Weights of a small GPT-style language model, trained from scratch on English Wikipedia.
Size: width 224, 4 heads of 64 (1 for keys and values), vocabulary 8192.
Architecture: rotary positions, tied embeddings, attention and MLP in parallel.
Training: a variant of SOAP for these matrices, 135M tokens, 4108 steps.
Each number is 128 + 32 x the weight over its row's rms, rounded and kept within 0 to 255. Layers, rows and columns count from 0. The size above them is the row's rms in percent of the matrix's.

# layer 3 MLP up, 896x224, rms 0.106, rows 648-662, columns 0-111
size [109 110  93 106  97 104  92  95  95  98  91  99  94 103  95]
[[108 125 117  53 150  79 134 195 175 105  85 134 135 147 153  83 108 126  77 107 140 119 140 173 130  85  66 132 108 121 119  97  90 130 129 101 186 127 140 100 131  92 138 101 158 100  72 110 120 102 106 162 121  96 158 134 116  90 112 176 130 142 145 149 173 153 158 135 102 107 107 183 110 120 160 126 108 149 112 112 107 190  96 124 147 148 149 118 164 117 118 135 149 127 101 124 170 106 127 122 124 119  96  76 232  63 163 134 124 107 207 188]
 [127 156  36  68 128 107  68  94 179 112 141 152 111 100  55 150  78 110 126 143  92  98 131 157  67 109 154  70 150 122 120  61 162 151 142 117 115 122  85 141 106 108  99  57  64  96 137 126 180 158 186 143 131 170 120 109 180 105 126 140 124 128  84 116  70 146 148 131 102  86 101 168  86 162 121 157 111 131  75 127 136 116 123 106 151 122 123 120 141 100 158 115 176 132 129  62 152 103 119 149  95 143 141 165 122 172  87 135  98 114 171  78]
 [121  92  81 121 123 145 122  80 158  90 158 164  94 132 156 202  95 105 134 143 121 144 125  74  55 118 151 113 106  94  85 107 106 117  68  73 127 125 134  96  91 151 145 111 160  96 135 192 165 136  68 165 159 172 181 163 120  92 118 114 110 110  65 127 104 147 121 157 133 117 128 120 242  45 170 101 161 121 169  98 144  40  87 143 107 125 152 155 193 123 106  95 130 122  77 135 124 147 135 171 139 175 106  86 202 111  39 123  99 111 124  70]
 [186 163 195 139 161 119 154 180 182 109 124 101 152 220 120 132 161 158  79 137 133 130 157 120 148 121 124  88 190 140 161 142 138  98  99 119 158  88  68 137 131  76 123 114 150 111 134 157 102 189 142 188 135 111 103 102 147 159  88  78 161  99  89 122 113 126 129 193  96 100 155 103 111 135 155 182 148 102 145 126 107 116 131  78 114 133 112 109 122 106 131  99 125 127 142 147 142 121  97 177  83 104  71 131 123 108 167 102 170 165 155 136]
 [103 173 104 126  88  88 157 154 138 131 111 173 154 133  88  86 119 107 153 150  95 122 101 152  65  75 127 159 157 107 157  80 100 145 166 143 146 140 154 165 110 182  85 185 166 132 112 167  58 146 151 127 126 139 120 125 114  92 160 115 173 102 148 164 128 122 203 114 128 166 202 130 124 149 138 146 178 109  58 135 105 125 140 118  88 100 196 109 107 198 138  73 154 146  82 111  79 118 131 154  91 104 129 101 118  94  87  80  84 199 101 149]
 [120  50  91  77 113 134 109  56 120 176 131 141 174 141  84 156 107 124 149 143 117  97 126 140 139 130 140 154  97 105 198 172 110  96 134 145 127 105  98 130 154 177 121  92  92 193 118  68 108 100 108 193 147  88  79 107 164  86 215  94  88 164 115 119 135  97 149 110  91 114  90  95 145 172 172 135 168  87 150 137 156 107 152  90 114 133 148  61  73 131 131 132 121 120 128 128 162 122 121 129 144  67 137 136 115 172 131  76 116  93  40 120]
 [103  93 153 104 166 121 188 154 158 142 223 109 143 152 113 143 132 110 147 112 122 180 169 211  87 122 113 165 198  85  84 116 154  99 115  78 109  69 147 154 169  70 108 153 148 116 120  60  92 154 146 158 129 119 143  95 133 169 152 101 113  90 196 161  84 119 141  54 104 146 104 138 163  63 137 133 115 110 137 102 162 121 152 141 103 173 165 167 115 177 113 111 179 116 168 191 120 102 103 205  59 148 185 121 142 135 134 127 174 104 117 106]
 [147 143 165 106 138 113 181 106  90 172 142 100 115 144  60 229  76  88  99  85 141 161  96 111 220 119 126 102  93  49 113 185 125 151  85 132 131 194 123 135 161  72 138 151 122 146 165  85 122 126 124 159 127 205 175 139 149  99 121 133 105  92 156 123 129 137 161 140  76 123 140 142 139 121 133 126 140 106 135 144 102 132  92 116 173 133 128 161 162 120 101 128  43 148  94 124 147 122 158 103 107 132 116  94 146  89  96 106 151 109 115 154]
 [151  83 126 105 122 146 151  84  92 142  98  90 121  95 161  57  93  99 136 141 147 100 104 104 143 117 109 185 103 135 136 192 138 159 119 182 103  86 110 134 168 133  97 132 130 146 124 103  80 126 165 113  99 162  75 143 140  84 171  85  74  79 154 219 173 150 150 132 123  98 143 144 113  87 152 150 130 123 151 101 146  60 159 181 179 134 129  86 125 115  68 104 145 147 140  76 115 176 139 112 138 102 112 115  97 144 101  98 115 154  81  90]
 [116 157 133 132 146 127 125 183 109 128 133 114 182 110 146  97 106 120  45 140  87  99 163  88  92 186 158 136 110 103 157 151 173 133 122 159 176 111 105 149 158 129 142 168 130 111 119 119  66 167 114 140 123 152 104 152  87  57  91 126 152 148 126 106  70 129 104 156 129 160 140 100 121 156  91 153 150 140 145 178 140  70 138 133 124 172 180  81 138 120 149 105 119 110 150 174 122  93 138 139 147 133 146 185 118 127 115 138 146 118  94 120]
 [154 150  75 121 121 185 129 162  63 136  79 105 191 145 155 126  88 120 186 177 136 147  76  94 138  73 129 129  82 101 140  89 119 162  91 211 196 111 116 179  95  53 169 173 112 121  81  99 156 173 148 126  75 151 139 131  76 180 173 164 124 154 140 144 143 166 174  88 165 139 114 149  93 154 152 124 138 161 174  88 150 105 147  93  73 179  85 165  81 146 102  95 128 149 161  77 161 119  70 122 124 119 102 152  90 119 142 103  89 129 134 135]
 [186 151  86 119 115 133 159 120 148 140 122 129 140  76 102 139 140  65  70 150 147 140 205 141 113 148 138 103 106 102 121 122 162 102 134  80 126 120 102 164 107  79 109 116 149  94 166 185 112  95 149  81 101 113 165 145 109 157 149 120  92  96 121 105 157 115 114 118  45 118 142 135  80 128 130 148 117 166 121 131 129 142  51  77 139  93 100  92  47 133  90 109 168 174  99 183 100 139 192 180 126 129 118 137 125  92 158  73 144 136  89 165]
 [123 157 117 124  99  68 130 113 145 255 144 134 112 121 123 134  88 128 132 183  79 147 144 191 128 160 129  95 157 182  74  84 173 101 159 147 163  88 105 135  71  70 106 150 112 139  78 109 138 142 160 165 113 133 130 142 139 159 183 113 160 159 145 148  44  91 157 142 210 114  96 133 169 110 115 123 142 104 135  58 114 139 169 134 161 117 136 156 102 138 144 123 117 104 134 137 100  62  86 148 101 159 145 108 135 179 140 133 110 133 126 151]
 [135 100 142 140 151 128 106 128 150 100 102 205 126 102 163 125  94  87 125 141  98 160  92 137 112 142 123  84 162 107  98 189 141 134 155 130 152 141 161 111 116 152  95  62 181 117 105  93 126  75 120 117 137 105  33 166 105 149  81 134 107 155 117 119 181 118 167 147 198 115 106 130 109 157 134 179 134 136 184  76 141  91 155 142 104 133 155 119  81 114 133  89  79  99 154  95 171 110 170 107 165 148 121 118 118 105 159 184 157 181  93 174]
 [143 115 142 136 134 176 166 120 111 148 125  74 135  98 155 157 127 127  86  85 133 112 138 111 129  98 108  97 142 102 124 107 140 127 163 103  93 112 125 131 144 100 156 119 121 163 118 125 149 104 133 139  75 152 120 118  98 145 103 159 138 162  43  60 160 141  89 157 169  90 119 195 103 103  90  94  80 134 191  96 162 120 105 132 150 115  98 101 150 112 111  93 125 121 110  45 173 128 115 131 135 100 153 114 139 121  93 116 180 118 105 179]]
# layer 3 MLP down (transposed), 896x224, rms 0.0964, rows 648-661, columns 0-111
size [ 94 136 103 104  93  97  92  98  93 104 114  97  99 103]
[[ 73 150 118 158 152 156 132  96 174 148 119 184 123  98 117 189 176 146 158 115 113 109 119 146  77  68 102 124  96 123  87 103 172  78 117 156 113 128  88 135 131 133 108 162 159 152 155 146 143  96  69 119 207 122 121 120 118  74 136  68 205 165 138 133 177 117 116 119  63 151 153  75 151 134 128 148 114 125 136 190 106 135 176 120  93 169 134 231 169 114  95 107  98 114 208 118 129 173 108 131 102 117 158 133 121 111 132 190  98  60 147 118]
 [106  64 185 143 106 125 152 177 163 129 110 162 176 146 142 122 167 151  85 149 166  82 124  84 123  89  96 134 115 121 122 203 143 114 108 123 191  72 114 133 167 117 157 156 162 129  54 157 103 121 109  94 190  92 142 187 137 113  92 144 147 135 129  96 133 125 170 132 134 121 156 107 142  76 132 104 156 181  94 140  81 138  93  96  78 128 130 104  84 114 104  98 119  78 113 191 135 121 105 113 132 148 159 113  92 123 155 165 150 170 100 165]
 [115 103 183 133 138  82 120 165 181 188 161 102  90 110 144 137 117 124  92 147 124 115 110 100  87 107 105  95 153 158 133 147  96  86 124 153 109 200 107 171 153 128 154 176 145 163  51  84 115 126 109 139 147 159  41 143 141 177  90 156 117 138 144 123 155 101 170  70 100 112  94 119 120 160 132 103 133 145 127 140 100 131  93 115 103 116 163  70 150 127 231 132  86 135 160 156 119  81 133  97 191  90 145  64 128  53 109  98 138  39 118 115]
 [167  92 117 106 171 136  31 104 118 103 113 114 111 110 170 120 122 140  94 169 161 104 141 142 116 149 167 190 120 122 170 115 159 120 122 186 134 151  97  58  39 134 141 126 112 153 149 132 107 107 170  84  97 127  79 168 127 119 119  71 177 143 123 177 124 178 192 182 164 106 151  90 152 106 124 111 142  89 139  78 131 147 112 175 119  91 191 210 123 104 152 113 122 138 101  76 122  78 161 188 114 152 160 142 183  89 158  81 131 142 197 149]
 [152 125 139 142  90 160 108  83 127 112 153 109 103 130 147 179  64 114 105 124 110  32 125  53 129 174 202 139 166 155 131 158 175  98 135 144 143 162 169 166 125  57 180  98 143 176 122 171 138 105 113 152 114 138 124 122  98  92 143 104  73 139 103 155 197 110 106 146 105 104 105 106 119  89 110 193 163 131 152 144 140 151 122  80  90 110 109 135 178 139 140 134 143 185 148 135 123  91  78 170 157 137  95 148 133 113 143 162 140 136 131 109]
 [147 100 100 162 108 164 138 131 135 103 102 132 113 172 124 162 102 144 113 154 114  79  84 139 158 154 179 117 150 108  62 127  89 128 155 212 103 149 132  76 125 110 202 176 114 116 107 210 141 134  86  67  76 105  97 137  67 162 160 146 184 104 141 164 116 169 127  86 134 120 102 139 148 120 154 150 160 116 184 137 106 124 127 214 156 144 107  80 188 136 182 122 149 140  91 193 116 112 147 143 162 103 134 135 115 100 167 144 141 161 106 137]
 [174  93  69 181 103 140 127  57  79 100  73 153 101 147 163 142 108 178  78 155 125 119  97  79 152 129 105 104 159 102 117 120 111  93 170 190 125 113 135 141 125 140 188 117 217 152 120 149 111  93 129 136 114 116 132 119 177 116 121 162 148  83 121  98 171 132  61  94 167 127  95 123 119 208 117 133 130 170 135 180 157 183 141 137  88 139  85 129 141 149 150 155 105 152 134 138 101  80 137  94 119 107 132 151 189 133 130 152 156 113 125 110]
 [110 124 145 179 122 141 147  84  64 116 129 167 117 156  95 107 118 158 127  82 146 125  66 112  32 151 110 108 124 148 100 128 197 146 148 167 169 168 135 161 155 137 200  98 135 147 118 111 105  85  63 177  95 114 143 151  74 118 122 130  94  56 177 133 150 137 102 100 141 147 107 140 143 137  90 116 158  75 147 195 111 157  99 146 130 125 147 123 141  65 179 116 186  74 148 131 133  94  92 190 102  78 154 134 151  93 137  76 124 147 132 131]
 [207 150 148 166 133  88 136 150 182 157 146 152  79 132 123 126 142 149 150 129 106 111  80 115 135  92 100 104 152 155  54 111 156 129  92 117 132 116 120  85 108 142 144 140 120 172 102  97 152 119 133 121 118 152 100 110 193 146  85 196 142 167 135  80  92 128 183  99 164 167 154 103 121 151 169  79 131 187 118 206 128 159 155  80  97 145  72  91 164 140 149 117 160 115  87 130 128 125 127 118  83 148 144 201 138  81 160 156 139 119 131 143]
 [143  83 139 116 124 158 131  98 159 141 105 105  82 149 132 108 108 135 179  79  93 111 123 182 119 124 152  68 118 128 105  96 148 173 163 109 146  79  85  99 116 117 144 114 148  78 143 102 172 190 111 133 182 149 144 151 146 168 123  92 125  70 140 182 121 130 121 115 149 103 113 170 113 161 118  10 143 122 110  98 113 167 133  92 140 128 108 149 120 152 186 141 122 111 171 116 175 126 103 151 158 130  83  68 127 134 102  86 164 166 128 106]
 [115 218 103 141 116 154 141  83 125 131 148 141 151 109 146 150 105 119 135 136  90 117  79  12 106   6 110 171 173 123 136 132 116 102 100 148 181  89 144 186 182  81 100  83 144  83  33 161 132 152 108 113  80  91 137 139 110  95 210 157 168 167 135 161 144 133 138 122 159 178 120 136 174 170 135 157 106  98 132 151  79 138 134 142 145 188 175  72 132 163 143 186 122 117 107 113 155 112 169 219 117 105 134 120 115 158 130 110 130 153 112 159]
 [132 143 178 179 161  90 127 150 120  86 126 130 140  88 125 127  98 145 119 100 165 143 111 107 159 121  84 153 125 141 180 197  66 152  86 167 133 126 121 129 153 114  86 182 126 128 144 145 100 114 139 155 109 118 104  78 163 144 150 144 101 152 179 184 154 126 121 149 182 130 210 190 133  97 172 146 169 117  95 178 120 108 134 129  75 200 186 142  83  85 119 104  95 108  76 141  80 163 182  53 106 113 107 117 113 187  79 166 128 124  79 118]
 [135 125 122  97 140 111 122 121 121 110 143 139 153  90  99 167 181 154 111 112 124 146 133 146 140  67 172 124  89 115 142 116 107 109 127 146 177 117 101 137 217 177 191  78  62 191 133 142 122 105 184 151 134 129 146 148 141 123 192 180 174 142 103 148 122 145  93 135 129 135  94 104 123 166 148 113  90 174 103  89 118 132  98 120 102 147 150 115 213  45 127 148 168  72 102 120 112  77 103 158 146 112 109 166 153 164 119 134 127 141 127 149]
 [150 141 137 134 172 167 129 127  59  95 165  98  56 173 109 111 159 146 133 187 100 104 187 133 101 125 162 170  88  85 103 106 129 158 135 162 118 103  79 172  96 131 127 110 129 148 114 118 114 176 117 161 112 103 141 180  91 118  89 119 182 147  98 123 135 169 128 166 155 149 136 144  61 183 113 124 118 140  98 187 161 128 141 115 168 122 149 142 138 129 123 165 129 122 157 163  87 145 109 190  80 161 142 182 195  65 131 168 143 110  83 152]]